Part of a small language model's weights: 8 heads of 32.
Each number is 500 + 25 x the weight over its row's rms, rounded and kept within 0 to 999. Layers, rows and columns count from 0. Numbers have three digits each. The size before them is the row's rms in percent of the matrix's.

# down: layer 8 MLP down (transposed), 704x256, rms 0.131, rows 335-401, columns 0-63
# gate: layer 8 MLP gate, 704x256, rms 0.141, rows 336-402, columns 0-63
# up: layer 8 MLP up, 704x256, rms 0.143, rows 336-401, columns 0-63
down335 095:470519479535466460488557537511509528513503525509496518530524500514497486504513528476464510512522528474494517494483497515487546504517493526494474498541489538529499496499472509486465514489511514
gate336 106:541468468509546509505495510479521517462518486478499491486533493536515494516451548497484499492548508523532472495475493530496551482510500484516478532486508478490496498498506510518433439427482508
up336 101:502464495525470480515506562510479495503553505496476544514490502544489455534503523511446525560494536540496527480536484543505538484482530499485484515470496509450516526528470523490463563483510490
down336 102:467502519495507490474497509455518461526438538517510469473483508435462461510493544538495483528466509457499489447534490489513510505491517503537481529498459456484544497513501508475507485559495499
gate337 096:509565497497522495504496482487521516523466503504502468515530505519503499495497531508562462491519534503521532502490491534504468503466453496465478452497478481508537506491559513502562502529532513
up337 106:548541485506473517495513518489538537539532518513501478507535495485510512508538534496557509458502528528467521548483499512514449513458498520492498499504485494504516498480516511519515458543537474
down337 096:493486537519465495459523494487538521478542504539503505532546513540452516525514500460519523498488480496475518465499520510501509499515465555519491473529496482448523520459489515490456490531475527
gate338 096:463474542514479482466478513495515502516484508507512450489498497529527462483478504473469516531542518478508488481510450507462442513508508472489514491490506486495487496503507511485542496503491506
up338 097:490485524513485495488486495493516493493498468480524470508502532488507485550518473501516509476484468451501485512509483498456508506478491520495484530486518482564528470478492465475517496529539485
down338 091:562498529476534522459521536502486515490516436450520484435463495468547503514470492479501508506491486501519451504527480501489469519525489461497472498503510513468478479473487479464505523483474506
gate339 104:487478500514518484494485502486461459496500502449518506476491488507497487516485481482517507539537482524505507481519502509443523491544478504513482522487509516517500545473511469515519541499578526
up339 098:531518453493499500522513463483522482537488487507518533490549478468473494490528510511491529473511515506511514491505445494540479527523478494516452485546531484497471520510508463439527519473452520
down339 103:518470513478469500532525504524485497478487545519505527490505527464498521449497488495499516500477465457482572512499535517520464470471560492552468479552523504480463513493477489494477530489485481
gate340 103:477491509541474506482520504512504540474528480483461490501473464514491496518511512492537524494457500505517453507536535514528536491542490507527476506479499494490473529526487520507506495536508546
up340 103:456496508509527519459531510487505507482488481502578476489508465493520517516500475483508464541503478485507501494502531497532497505478480486529509475504507457485448525524523485443483473495540512
down340 108:528501508488501500505475496496511521496487553510512464500470516541540481465521478462487483462478512482479539485530507469476526525508525493536483493482469573506485509514502526513521505502461445
gate341 096:491481486473494484494496515544520506511517514490502485492499483497545513503466491544531496502514477512571474532507532492501522478484508479574494498570503528472520506503488459571510538485506508
up341 100:466480493513512470544489513475485501481531516462516482434441486474486501466499469455475475482436504479533480475490497523512521504498514478544511510479479499484538497509506487529503517525532500
down341 099:439500515470474490471453488487505513521517479466509451491431503496491525530497479498526506483518521494511518519460504474499500526473516515495510503503511495547504497526515516506500520497467457
gate342 099:525518473549500505508454482507484501494507497533528483530490531533511501472485514542476432519532464492502519507509474479485476499543497495500497521512502480488462506489499518502508492507492441
up342 099:482419429488501512483496507518539526541514491497500531534464491512498472457480518518484531490526571505505491510481522499511522549496490507465530514470534479511485485500477497534502499510489574
down342 101:496513516506486522525512516508504489502500471462499481543545522523496494500472507475484465547493510536515523507496472505464493524478494475480463518543505488478478457494510517548467431582500467
gate343 096:516521491490496524501527489489496489506502552537478484472522518490514470501489549497467516476517478496509459456556472505463514483486505515482487482470491482502511518532482463446485532516501514
up343 101:486464513516485480498493465456522526460509459514492514493498474456527481478470483527510473523502571485490541491503497475537531495482485546470464536543520518517452518499482497510470490540536502
down343 102:482523496510506523477472514527510482479537502518505511514488509495500480518511517517557470521496510536499490530516530476498536480512521554519508505517488451487516525476485509497513502498464529
gate344 104:508476473498482498507495469498535530512498498548486464520519543470501506539556470521490498541498470493496511487519498532532505479535464461456526522451493514478483512513499500513501495495492525
up344 105:510470529486526485507514495503506499485401499543523513552489463531512517502469531506512469494499498510490508496479513483527506498479477508464485521536460479530448492519506499494500503516541517
down344 105:553502529462546527485523529440507510423469491518474481506480517528502461497502505493500551469512477502496481489525508497527487475493534494492479532549505482478476494540480539542552521523460487
gate345 105:535475422511518513463484496474492479489502534491545521525506463512507525523491480508486496543532474518473477500542495520507486508519534498449513507490513522543533507490508507563515470494515545
up345 102:478508541479511486543525495507519519460526513510489479486498488489540506485511551506517460546512521505477487457521545522490482512534521494512492529507508474498505524501494516570485532515457553
down345 102:479487491511475498510536478439479522534489477487512526539483513487548511494489496466494498519527508508517510493451492515487475503499480504509492510481494494518522470510537525511498521506510490
gate346 088:506534523568533512496518493519505477488500520504531411506486510468512504491507491498470478505474490518490480480519522519528536480547518494519520485519485555473540543488483490536487543499491526
up346 095:462539497518559496534485447477485495485515521486493482508555532521472505454497492514506510556536486520487501465475501516512476480475503504514523529532530544507466526482517523525491484508448442
down346 091:524500491506472520453479516475538467453535457517508510505532537484482545562462550498500498489518471532477488522488506495491482476509525497529474494513513501523475508496491543526558465482538509
gate347 097:533489476515514503541471492444501463482483507525503475455530496487541531509494482528545509494478515481513529516469523486484474487468493497482504530482527522466538498512489513493527433525432485
up347 098:486486438506476476506507475519530459534491469544494506510494495470502496485482522497499492484529516478484485516531499518479461487467464473518505540532475502477529487517491476456554510462478506
down347 101:518525499501511485496522499503486499495510497489504542501499527525491485521518492511456510480486513458494486524533488495495487492501498477485495482486536506548528515508500494519541498507536509
gate348 100:458519498503485537522513476470452536472462471502527530520478483474517529484466493475524496526490507491488496511481487485492509525506473494483477531537467526490456492484514490503516517480528551
up348 095:542539442497495477563467494489494517481501512525481512454520475490467503531491493486494465542508498477517522516480503504570511474508510512510492521518483492520531542478521507484506494515496499
down348 096:479522509499525463530487480530515459507489525525514528482529516435481478497489529475465542510511470486485523551488511528517493506490515506542499516528466503489492511476530425474529506558465506
gate349 107:499557534501547483502491478517500529529482548502481482470487494516539492503462502472504499535498474536481469495506491500574539550488523490429473442488516507524470507539505461505512500496492522
up349 101:494545455534501508501548480478504533537492531493534502486495530486482513503512456491507471458525484495464478497465458519513487524498542491479521486499507467525457507585514481522478551517498497
down349 106:468527545532446486494481507562529516489534489478495504473468517503491537520502499481500501498458446491505487477515498547513476490519508490492524492486526506511491515537463503508515521503523510
gate350 093:488458501476488489498514500527494525489507505482509489490504457497524487500459480508515505526503494474520517465467512459542464535508495465501553489479517514509487447471512496561483506513476519
up350 098:496535462534562485445467516505480510538523512486484534465489523510481528533514503475489502487474548488502498503538499504469505530503434471471476464490538543495485558502492511486512508487483473
down350 095:487518497555497498514439468464484470504545572505520498529518524513500510453498480470519478489504465534489468539493490484509529504516478498535502487508494514502513545485508531515500505461520509
gate351 082:535501496497516458528512522561496510513487532519509530496499514507506483441491513484490522493536506523509475513500520482486522494569494495496542517537539490492476539489534488501530492528483482
up351 095:493513456532485529533547522504466460457514476479471569541528464494473472482517502480481497505514492501471518480500484495468524529524501502497512493462523478501463478518483534521507478509518507
down351 095:515500471485552510515486485511445457501514512471520507520518469532520497524502498477488503530467526536515472492537478517506501502526483550541520480458536501557506523509552495455447512488485466
gate352 104:535501504508496512501528491525518491523483508519524474512469497464504486509523495533479487515507459523456495475499489525489527543506443473520507516505508497549519503484501502471487510480503513
up352 102:471552514462490524544508483475499434501494464497480504502500528476527511521482522477466497473506552539540444453463554505496500506486508489535487545493525528521481477533517534497518514523505461
down352 091:541505549494495507490519503519519508513514501521487470488549526470513511502528500486487486488515486514478491491481468512477532480478516483513466555533525479456494519506494472506468451485493504
gate353 096:538513499510500531528474514524445464474506493557513519489472519508504504487515531518507527485520512496508515489517471509558496540469497514523547491502502502440494492524500481501507500512506499
up353 096:471444501546489508521502515526478521499533481524489500490507484487515501480519537519508518572501547515476501532498511520504486472538505508530486535521486495475473544501549503514468485447502529
down353 102:487530481456465485464470507496506459468475491515493507531503539499504549518509495568478484481460446506488465498553482501482501514507518484525502524502509505520499509504492527529458482494479443
gate354 106:500548516527496483539518536529494513507505535546503519476494472513533494478497497489511543509482502496505479501565463478517454483514537483522537491503514465481502484511460452485505560506475469
up354 105:480506508487453486489470502473462504529504486536514461503500466502524518462502502546536454522495462525473536484509522454490483499424471449534524516535488506494496479447494482513518519497503476
down354 105:537463541465477524552474484519506520480502513504498495563523491483470482472541507541462475510498491495499504507479470484489489511493491498558469475503519511508448495466528466475503520486483554
gate355 100:490486508495526481515497488488526510462446495459504505524514459468525471483535528539565488496510460509487524513483494465542503471515510516536524474492536500520461507479485496481488461512466496
up355 101:518498461486493523472468500465478511503470507552529512504517464518458466522451522510559496483487481497469507478517498497515587490492486504513507543509491509504511512524541517514480488507513516
down355 104:505497505508484471526507532502492504527483490504505497457513501513523506507507499497492472524495533489499494488505428531474509506490550495516493484477463493492486534556505541497459476489490491
gate356 098:504557496525450489516476492516511501465497470466498529496561515527475468525520501503530505503504477480516532499550441420532547527515483488479536511500515493455485481505499476462504514504491496
up356 097:459488516489520508522491492490505485483465529549528527504506485495495470473472487500525462492506493499507449477468506492530474467514497482522478470498492496467468515495481513450499485510508515
down356 097:504485483499512504539478488554506503485508474510524462483473480508483489478469545533513477483448510457529500517489478498563497546543521558549495503493520523488464489511499460504468490496495527
gate357 101:544519512508491500490523488465479507515472489502519538516528528555522485512503532496483535500491472447477521478461515530495513524469490472520462537534534498506504485504503552567465505476476465
up357 099:482486508532519495460491502466508496580485502466533542522523532508529547492477475521514498491503475527482489494444454476539490513495500508483536484525484491488470518506529534517497489486509512
down357 106:467495537478474445442443538510496488490453441467511521513545539546499470518479454544522513477530484515475475510457591500520500504456509478515471513488497472488497503525506495500491537539493510
gate358 090:517530516516491510492542466525493511446511502518518490504504516479507528456486480459513513494490538507547469534506482539479492525494500487505506509497478548481507498473510501482483490461513528
up358 093:457518477461478514514481535503515467495498536522474513487481480513492485446504512492502523488460528497549514509491442509474517510500501526472452479468526497482482498494462429401515491515510508
down358 094:490572498532507461498546522508528517502467504526513489560472510505498423528509487528484521513507475521465542506492459446491507545504483545485494541446484500502540454505502526490519491529493522
gate359 102:516525525527487483533495481495481490497524472513498485485439524451482498475490524497488519479471526491491502467506496549485522514475524487520516494532488527525465511479503486510484474529516475
up359 099:545497507509553469513504499499470505504524518503511458493532518494523463520510526505492509462539515517539498518490502464535496515488470506490496480501526514552512486490478529485531494567465519
down359 102:499510435497504505475509480505494478477505519479521502480533533542478503482492498460495479536526499511494500520476509506496518527435517503506472495509516522532461442480507499488508500478508500
gate360 100:564489486510498494527479489512533500528516506504522524475527517525508516489517507483499475452537533495508511500543510461496505497506505475515497528507500508488519534457475465487522518456516464
up360 103:440524463458484482528524499507511471495449512459507492483485438504526491498523465479545486461512472479514505517488442516516486497491491522518513536495500485529476506503526497499551495506452458
down360 099:497491489473474489490466504487518482500462536492474468537471479509541494510501530494530495469521514439505502483472459507496495480516496515504564500502491524517478505522469503480497491510455509
gate361 111:502469502484506542483524496496479478468490506514473519501489508532525523540480530486504505519521488515527490510521532498497474461493450477473481560530517516522510480533489518507532521498510553
up361 100:463510495483473539508484518502484495586512514453495481529510540504481501485466546499522515471500515503525493478507491446509489479507496479513488550529489501482514492530489527537473522482440535
down361 098:490464521523519483460524557480463489496510552471522476476508533483552508505508474546519490453525506540528508483464466512470461471513498475520505535514491494522524499483545477468474531533481501
gate362 096:530489478504495493483538490487518504477510526482453461498552489541456471513495500531523532532500570532487496474482512505498534534525473472537422482512513489483514510509469524517521464519518445
up362 096:470500511523502527511504491435513513556491496532497480488513517538476535495475526540548545485519473515500530519481495484548496535512550492498482509514525524514521465499470552473506481477485479
down362 101:525507501478517495510542480463503500545504460526526475534498545480456484491503538463516477458490497503500471462523483513490525538525512518521562486475475518509518521496527482523542478485459517
gate363 106:550460494506518509496536465508527481505485470505506467460490482506492510481481533480467513506501489517562544479496521549483500520487485444480470446526519506470513497520504511501498550471516512
up363 104:542547520499516480484461527504514488499521538467536480503493501511491505529538499500512512461505507524538484508520487479498493477488493543518508498484490500470538472485492499461512551504505481
down363 107:503493510514486530501497549510465517516510514505463459474493471510483498457506487512471477440504481482521530481478469502515529488533557487466520479513488516512475516496502520507525489478506493
gate364 106:506508491487488475472441505538518505519508466507514510495496508474532492490524510508491475476491480500506521498496473491460530509469512467472480498463486531493496501444480522509497483459476508
up364 111:506522508506507540511487506545469536487462535511488480491520493470496530518474495480494509510488499498527496491507518521530556571498544487462495523557505498521481472475520509444530521519479521
down364 111:532480483484514452519479472483517498474501495519532481498527535483497499527471463522571529524480462505501495515499520486508527494505466486512510487534502510514508490462493473522496482519480496
gate365 101:542487498542512528485506475485515528514494547498509463505555476533490485515500540474504505537500470506515535506519509516549444496513553496458494484495469468462538510514529505487474511498480524
up365 104:543511469549488504498482527508530548488532507491490502544492511522551485538484511521485534581493486491492485446471495496474482467508525464458481500495529523515488508467532503517514541504499495
down365 100:491505506503550517491478460484457536507522486486529476478498497545485513452498529496501478469496492470494470560487465490496520500480449505494481525493481494445481493497526497534516472506448500
gate366 089:483498496505491479509495464499564536473456501497475508502491538531450464511464493498483507503496501485489523489524498456484505532466491514511501497552507454461452502499517499485501512497474488
up366 091:543523550480503493486437550481502479509480467545500494495499495485508481483493480494506473518498505537533502479481474478480511543480493514503493513500509486461536497486494507499509525502529501
down366 090:510425496467522487482455490480484473517488495511479492464481501514540486498504509464516483506503495481499475514507506483506500468527464503466522478490502461532516485520474461503548536480516506
gate367 108:463515467480565480453488490524497510469517482518487503508495507482488498517494533503521500492503541536528519454494494512545534527478496519525501526518507450476531518508455483492476490495451494
up367 101:510500517529522514453509500455512540508515440479517466504510498493490479495525499492508484504504501483566524471509507532518463516512479514492478486521484473488503495489492486512508492503458504
down367 098:520514489516549500481541515452505494486535474540493500486534486491558507546464507523462529477511513471490486503471496510543500506498534536418541493489482509508467492533511530534495548460489510
gate368 100:522480504521523505496501503486524490514494529483515464547509495498523493510462472517516525507469528516483547439495432521519507522475517537484515510477502479466468503491479486450519533468512514
up368 103:497451470489543501525504454515540486504471425490513533520500483543504518468469555504464520483497519521474464475518510531494457514468489508535494476508517533501514536530504502467482496484511520
down368 105:507480473493555515489484516462513510541508452489511495464487542508510531514515488515498505458461467504499501475486476489523499503484490494478494514533508514550558503514510494511450513507472498
gate369 102:517459492465518480503494478537466515478489523536515511484548485450515481479506487526491491506477480494484452507509489484510477499484508531530482461459495488495493510498451465494504460491523474
up369 099:528476523499521501538464488546460466475494532476432537465502487482543487442503496519501484495525462494513479522500504506545542519487447494549531500493510482494477503497493462454510503471512533
down369 097:485462517500506496527540527502507484495506463545507526454489527495528471487510461522489466484500466481484493479479476483475503530517538512479493489495468467555504487520491486515504524484509554
gate370 100:479522508461512510500462501479491496516520496468483486473474496484533482490467521459523535477455487536523546475447498523503522503474484487519508509478469479493483496498522511510483458513479541
up370 103:508476487465503505504497461528478487495478525479526548491499527493522495472480508539489484515511512485511522490459502545495500519490494482488485553520457511472455507542489531474488530476486500
down370 097:497510511495466506536518509473491515491486497465517497552534512491541514560511441493478478523534511488533525479515541494496485519519492485467508533531549495542477528453496527473505508485516496
gate371 100:514481530481483465489501524488468511517497488508481490478499507517459539530470470482517472539534479472504504510475490513537503515490523523497495488501521492487493496512510467536452476466510545
up371 101:506508514489512543495472449508487491528487534549480522508493500480532482469493492544508483512499518473510504474516480477500498478525457493476511457490536533513512512519556506515515521483479480
down371 102:458510533490562499491530526447461486434495483505516515439461513478462472487515494519474494442497502525482504522494536529490455509499538499519508520499504511504473504468504536519442480507526458
gate372 102:523458488525498501506518493484508513509524477511522542489506517465507496454496472573468496497456511511480538481458477443501485571500475520501556514509508487538547464541493532493536524504546556
up372 096:461422516554513486494513499504453537466446526528518509474484478531522496487491466491471513528509489509468489461513501486482433490480527514506468478519502517493482531512528552497511517506461513
down372 098:502517495473467518554506520519486531483456489487499534509483476477541503537489458506484525473486473470464477506454489495549523502470545491496466503476506502482536495537491497540495497553481538
gate373 096:494513528486470517513505494452496505535546485490471509517497520497481481503523490493487500476536480496525514514479519513525494474532521507497503501468523495505509530471503521553497562507517515
up373 094:523467540508502468467519495554516490476524535477514483514528560463475480497503487477507482511482543461494520528490497532510451501513497526490481540498517514522504512491534485460493515480501527
down373 093:476538487495527519509511506494517486507496515439492485541536504492493514479484481467492505498511446513500518511490542528524515466457524488524507494507498512515473517478471465449523494549499538
gate374 093:516536431493511499490507509522487504512509488543525488486527522507475464438502505510536526488514495515458522538490519508535486544477520523462510551518470500483490506530502485536475520516527497
up374 100:504525476501501498503498463491502513524490473525501481491465503528527445476471489515501513510488509493491506504489486477500471495461513461481513457481552549506496511495495477507450534484498454
down374 101:512535506519491507526484504469480478526492483457461495515522476490483513490507495504506502491517535502518514499508439482476496481504506476523505479500540466522498483490472493520501512514484502
gate375 103:498497483509464478528488498441490517471488512493495478451458499537483471503485526520429495460493484517523559540531485488518521515512463524519528478491499461535452498488526534477498456512458564
up375 102:498480483506493513480511520510506536482498513469501483524506532511491520569503512486505532475495497455521479465488509465497465491517514542520470495463539558516502518505523480514477480489481519
down375 102:505471476491528503451506509494489517546506488540558493488482485550526508527476505486496545476509512508553505497446483545470488511550519507465517495513486557508494489497526523516527508481495529
gate376 087:451527515540500547508501498531482492480515508504530490509512497511482526528512496523518515490529495489524516499527531501489497531514497515495503530479502504483501485497484514478512488520468581
up376 092:503514504509509507491500534483525471507502501504529492480497500468501482462503495487475492501525488511504481484469483511512496470486497526484506496574493497485521522582491487486534472520491509
down376 094:534486511470470474502474505471482491533521475504466516506494495506499496501522518510527494482501570495514546481493515541511485498525489489484485501513525451461503516485505477520503503509459487
gate377 100:531493526490549479541540488467478471557482456452437510506463518495464460415493478476514524500526486505541527514539518483507538476474509472517510482516512485525490485461490505513526514477488543
up377 101:504501527500469511508479506479481505548483484489495476470546510498444524545500473502508462503543517512464497519485472495514547493458463493499503545524514516509480519548447484435496483467562494
down377 101:462499505432454507503491497506496525523458495471476500485559534502509511489480505410513479507486471495498500506548531495466511460451478503541506505506509464467482523469493538491519546509529557
gate378 088:491493518520506509467526505475529509474475496490518504525520475492535491513497533516529498520482473489523470509501452476512556466517449493517528511461508518428497489507519539515495508455499515
up378 094:498512523522489513478471505497496514496505507494518450504524512514453542445456537507543502554472503476501493493486537494510499528526516484516495528479510450491519497501486495524518472451506452
down378 102:498494493518527485517543511498438505480483496460527467487512475440506515496521490453475450551509464502527507503458476496538509492506514487512463536498448498484455521548523520467505486491522520
gate379 099:485540514455483535516483493512515494519480441469531556463490495505494494529475518467510482443518529549511483508493483518480554537453489519477490538494568471481501475519511473480480492495461471
up379 103:480498483510509479457513509526463522482471469501449486499504497533531435461528498475508497515546479466479481489529522459507522496480506496479507462512525539468504528517496495500532511483534519
down379 101:510494500508489508496523476508505516464488472475512509530514511483476459471507473511455518558521525460501493487512490475496497493525488538504492483489498507516501518524509462488523474467511520
gate380 095:515549506452480522457550502499435472504477484513489482552501521463520506507490517523498521479528485516540480499498518502508455456549489511497460503527497518481513528512509488521474499505465522
up380 092:503508455578472549465482472529502489459500489520495510489502499536515508536528459511530468551515504469505439520497524504509473484528517556533516527507534465566490505528518488489504535504469506
down380 097:479538472499497550459517532486510474495493576521522500521501484517515483514483502491499488533528508472522510498505511454509504494483510522501520528561525507455526560500502481486491496517487492
gate381 099:511528543521398473496518489500469475461496484501541489525534481534435496459511503489516505517513509481543534497500487508510521520522436478505527440482488524490514528456487490498490470502508449
up381 098:455538488525488534536506481537510487525494544530466488539496512529470505503533494483505573509503477467488484541508492472484498492544505525529512480455481551486513491454509495487535478528516510
down381 096:506472500466542502516506500495449498512476505519479515495526454466509483496529509454508482490478499528470512483484466479465454485486456536483514498523510516508591503491514536495511498507543518
gate382 107:522493497503495537463475493505513485489473504498472493515449499491509500532501538509480491499469490495537511476445488511497468505499481455529484467500483528458489499521476493514514490564495486
up382 099:489518442506513474523506505568530481522511500512518510470479479468467512468478507552515528469472523475508497488480495475472502484458528499502513491450476482562506518508470500509485496498514534
down382 102:501490465543512513490550531515501541480495504502455495497504489472494493487483478497483514495564461506519477527427502509498501502513533507482466485485498547455504503512526539558516477465491498
gate383 087:509528552477478483507539461504500579486518481528501482515504512541501496508478573528448524471530506501471535496511527483511451506498507494522522522499514497476461500484520482496511535488476508
up383 090:522482474544513486531506476515474510507522517467507519478460477500492473556526489519500516515501481532502485485476490471500540492505496484438511485496520491507471497460475533535511532490479468
down383 091:510513471483490493531561470504472491432511522490497510525469484515508498517496503482479530528521472526494447529509452498481464476495474455512500474489496503450506521497525504493511486504502491
gate384 104:513504511516504469493511463545520477528505481529515484488493484520530494513504531492502489484558497528508440428483488516519548518537465530480531508519474513505489512530501468507550499485484546
up384 101:423495498519494482472475473495473481522546487525535545487542498511505469491465485522478509512475492518482484498493522518501550488487496483531551524500505474499474501516458525491461489457532484
down384 100:511511517487529464486486495484533520537463482459537503521524479480480491527487483513490488474479486531498470487502514535461491492507489476520507496468538478464504503542515435476531540527477500
gate385 101:517467510519479510511479488501476519492504546508527510499473486518483512510493521474458532497491465469487478485455506480476528469546508503506470462516543533491480479506525508474499468529483507
up385 101:497486541438505489510500495488488522468500506500490501497479501498486553486467547490497484504501483544483482532483487496506503485497495492490477503464465509556487517522553508507488500541511493
down385 099:503534529543498502508490503521462504545520430469528503523481552525476487547500516522494489475503563489499452501505532510482493494540499493464513505460494554540502500500527529496520482544438500
gate386 096:495476491480495544472538545526516495489513492469503511459520547474477506459477541492487512519554518548548483508484526475482493485489521486503492479545511514516520502443475562493514531472513506
up386 095:507520509507492519495482489499504492496522567514513556494525531478491504539488462513502502481527486499535475487486536498532504527528508485493528521466519494518492528497495530515448466536487474
down386 095:481548496520460507510508542497511501533501536493510583483508497506513516489459532495419556514508524502549564527507521502523462499503506466444473549479513466530505474479531529522462502480529487
gate387 105:508549522483489516550522488476482478457493468473523533537486491488476482527526510511509529494577514487512476506562475489467500545523503492481494447544511471511492462503494535486464503490510519
up387 102:514489451504519493510519524520492509541512498521465455505557518478487497470515504471485505487489556490499492474523505538491496498493479429517471493489486505471501506525512508509477479521515464
down387 104:493558521483545486507512454453510472497530503542553485545487474475522498510480499503520500493509500483517497513531487527506467486451535502499510508511479509510511486468541498501501506506538496
gate388 106:503443518498514527510448510533520494514470451485489508523524523489532499504503496517497530467494493470541519458510513513524481504462529482495572493464506516473523516521536491526488500522510536
up388 101:538514487506524495496536480458497464483497517570528475543495517534511527525456502523523468559468495483466506504504474532519504480504537472542511504478544479509505499570494473490513511518488538
down388 105:523520486509487491482470492543506468482525487514533445518548492534514518494492464505514464478518498473523529558497550538480485490545476475497472544494468517482443535521485456503493466508514474
gate389 103:481519493481519486514475494480525478508492500504473483486522467458500507501459504477551524490514448474488523508523545521479496476500506471507532490496463495504456518505510506494533459506507458
up389 105:500441523536484480520496487487486522496517473524480471497529504543497508542489513522532524514525486555506529489442513516521506482495497528484457550430562475517506473519494461531499461522482542
down389 108:496461494536509455502464509502476503522465517515518521495525499472494533494505507519553537494521490470510509498503482471494466522479546459505496501502527476442519491532548508474495476468498496
gate390 106:484532530497463489496439474501514527493541471486462470505473520505524476529503484522561502515497551469497448481470504548548498552529507449480461484522467505482484506511508461477533483559475485
up390 098:474472475577522523479523491505530482468503475542537509478502430514466457477493491536510465520529488537485523479483492503557513493462514503475485481527515514475504495511482519505520515492488511
down390 098:478518512546508483511495503502529537510502502484449492474487531526501492504498521441552502481517498527494465471522494531504494494520536457515489508533509503511484519530465507490463509490512454
gate391 092:493476483515512519498520474514488524558524470478461476506508475548492510489481492493543504550526497465482460511523495478484532471509515520512510480484481452518502479472494539575526468515466481
up391 097:486508518524469557465519478512568503501485476514471542439519534540495494505557498509539534493473515534475508465471504476517525545528444465498477515531479517498558539517507485500497481471540485
down391 093:492501523515485552483489490527470522498538466464528491480518495523472475511498499479472442475569538486503539519474526476500526526489493460515523509500469453518487494473524522462514492520529534
gate392 107:471516507476499463478522547476479499460478489547527507491475462523472503474493509473525488462488524525512496489497525513544516473534492486518480515518544497524524493521476488505473495507529467
up392 101:482504480456478543477471518494481488507471501490526498489478525508485487507509502481489464506519467512496482515477535511538507518520519497468507516455472452490473504469480529492480523507444468
down392 102:488505504488539508478453529488484516482492518526471525494515508473517516521486473521463509477485495481500521501492471488510556455516447469505512521490474492570486493501489505435449532512418549
gate393 107:557455536489463520555511511457498493500514510520541507495464486517506546510478536516511564519506484507508482498545541496490506511518509525539484476525494465477503508497497480483458511534489495
up393 104:531459463520462518540517490528472503515440504523521482528474511506445485498485504492494509480498496489509519504524501497490497503478561484522492533483481432462490528512495524497513505520532511
down393 103:530528495476500544554462501502537513526516466487555499457519486463512487526471498520492478528441500483505534500476490491498478498479519488528482493459484499510490529511514489488494521462482549
gate394 100:474531488511478504471456511504533545509504496503510551528485462492498462484513502485504501484541482520487490498520504508477459470469539519515514479518516527495495509444493518445504478519476532
up394 102:535507511481509520501545494508535499502511485500505527538471480517505504513505496492486455515547486477544504516455454515489497465514510557544537446430474509513485491504479554541505530539465506
down394 105:539476470510503530504510481519483535511493496501508487498456474527481532479505527542503457503477479515492499512486510474505482422508484498519532524535539452553473513495542497502486511475495495
gate395 093:508472470494469530525513524484500504545476477537538460504485507492472522539529536496481492514485547491515505503492501514468505493465459516525530518528510514506510463500463502504529509501522475
up395 097:471484512525527499504500536497565552508511510526495481493497467457504486500479499497499501504543483536502479493553507497509459519495522495509466465489498487484523515488517487460515522480509492
down395 100:528535526512531486472501530528472490493496481519509526521490484531535507538502501536449541507499479482509505469490511450514484552515517503509504460477484506509492526529494533444519497467542509
gate396 101:499507509496520494483491535508521493541537485481487479502540482512471541513470520448514470452519513532456477502486469463501520514475501513487479495526493542483503511485478539503500466511520472
up396 095:471500452494466523505455497482511513504521528500468442470518507501500524503458462505503495513540510461526468489518501496549480508464506482508438482508452486461484479469448522565506500472472503
down396 097:486501477495485521526508505501521488468509526472542488486525500469488514514510497511466601482534496491528488520455488482534463500514527515513560500551525502507489485467500480512504470503479526
gate397 095:500476489501516485506492516484480491467475533498466494491514488507496510539497500540470538503496478503500492512528499513484487519518474487512527470496488467504480484520501505492489510459529486
up397 099:502496520517517486506522524486535473531507482498519475509475511508497516475532494484484475504518492514512506498480460472487503506448493516506502517487468521512525549505526490508475485563463485
down397 090:493517452537547507488485496549522444512517504493485492502473509487470462513485521493507487492544498498528483540538504441493495531445527526507468500563511542531489502501492537484517494498470512
gate398 109:499528543483499512536522498491439509486466500481470525455478516499535481510444490493494463483512496482498491475531476547531459537472515455488552493440471460479507513484538494515515459547526524
up398 104:461431458492512532531503519466463494473514483443482495463484539522471517512488518511476522516511494516494494496503490544527473506449501498494486534471503499527489424492479484481508495519534488
down398 102:500493487456537475511496533481472522421499518483447482503510503491478479524521522504470503502451506513492459485500480518520492524462522502493510522478481520463443511481516535514474481493519525
gate399 104:441512483508468499521504500517492470480542520510507550540465449486495510499479497501532521478519537484492503489467486490499513475499481467534519503528489504494451497526483526550523468505472501
up399 096:489537518515522461500547508480504513531461522524474447506419474495524482489524471469500509514528547491510509480480503448473505495510481514469484493500492497540502529510526500522511507426465517
down399 099:487578510470544575451491512503523446475490493526477486487504513504553505493546478536532483518504513530523461507498488512477491492474507501445506486484490475502532490507494500500461511468498514
gate400 106:503452488514512519512509515496552529500475485505479541493494460490469489517507494495545507521554483538491473448551517538511524507503502485542534500522463467504528520503490479469527502513488504
up400 104:454468504499499532523546541488515487476481499526467542468519486511506512503501440542461540528477481511528529493502474457468543531467501516491522540489510490534500542501503500529502534469452522
down400 106:487485519439503481498486525522500495504496457467528466503474499496479526526503513501465513512494484533508509503512467465491533488512473507471505540483461507478484497467474512539476538526543536
gate401 111:537490448501503403507519435469515520476486535488493514521526511502573496480490513542484525490492469490538468519501497521502467519487494497456483481458473520453527480520468483496497505476525537
up401 114:480506499485503482531508485511503481502511539496506474524479498505520475494468524505449528467486501466481484485483477534517460516525515478518503510506473518509517522512473480498481501515500500
down401 111:464512497493517537501486550496516509489508502525511465429451451493509502464501519513448479496499479472521497463496465514504487522500496560530489528462469540501532531512483503516523502510508504
gate402 082:540478459503467483502539528531515502469524494489505547531499488466513418480523479525474488466493501498547519475547519526472522557523529473488515490467493519482547492505482466499484495498487506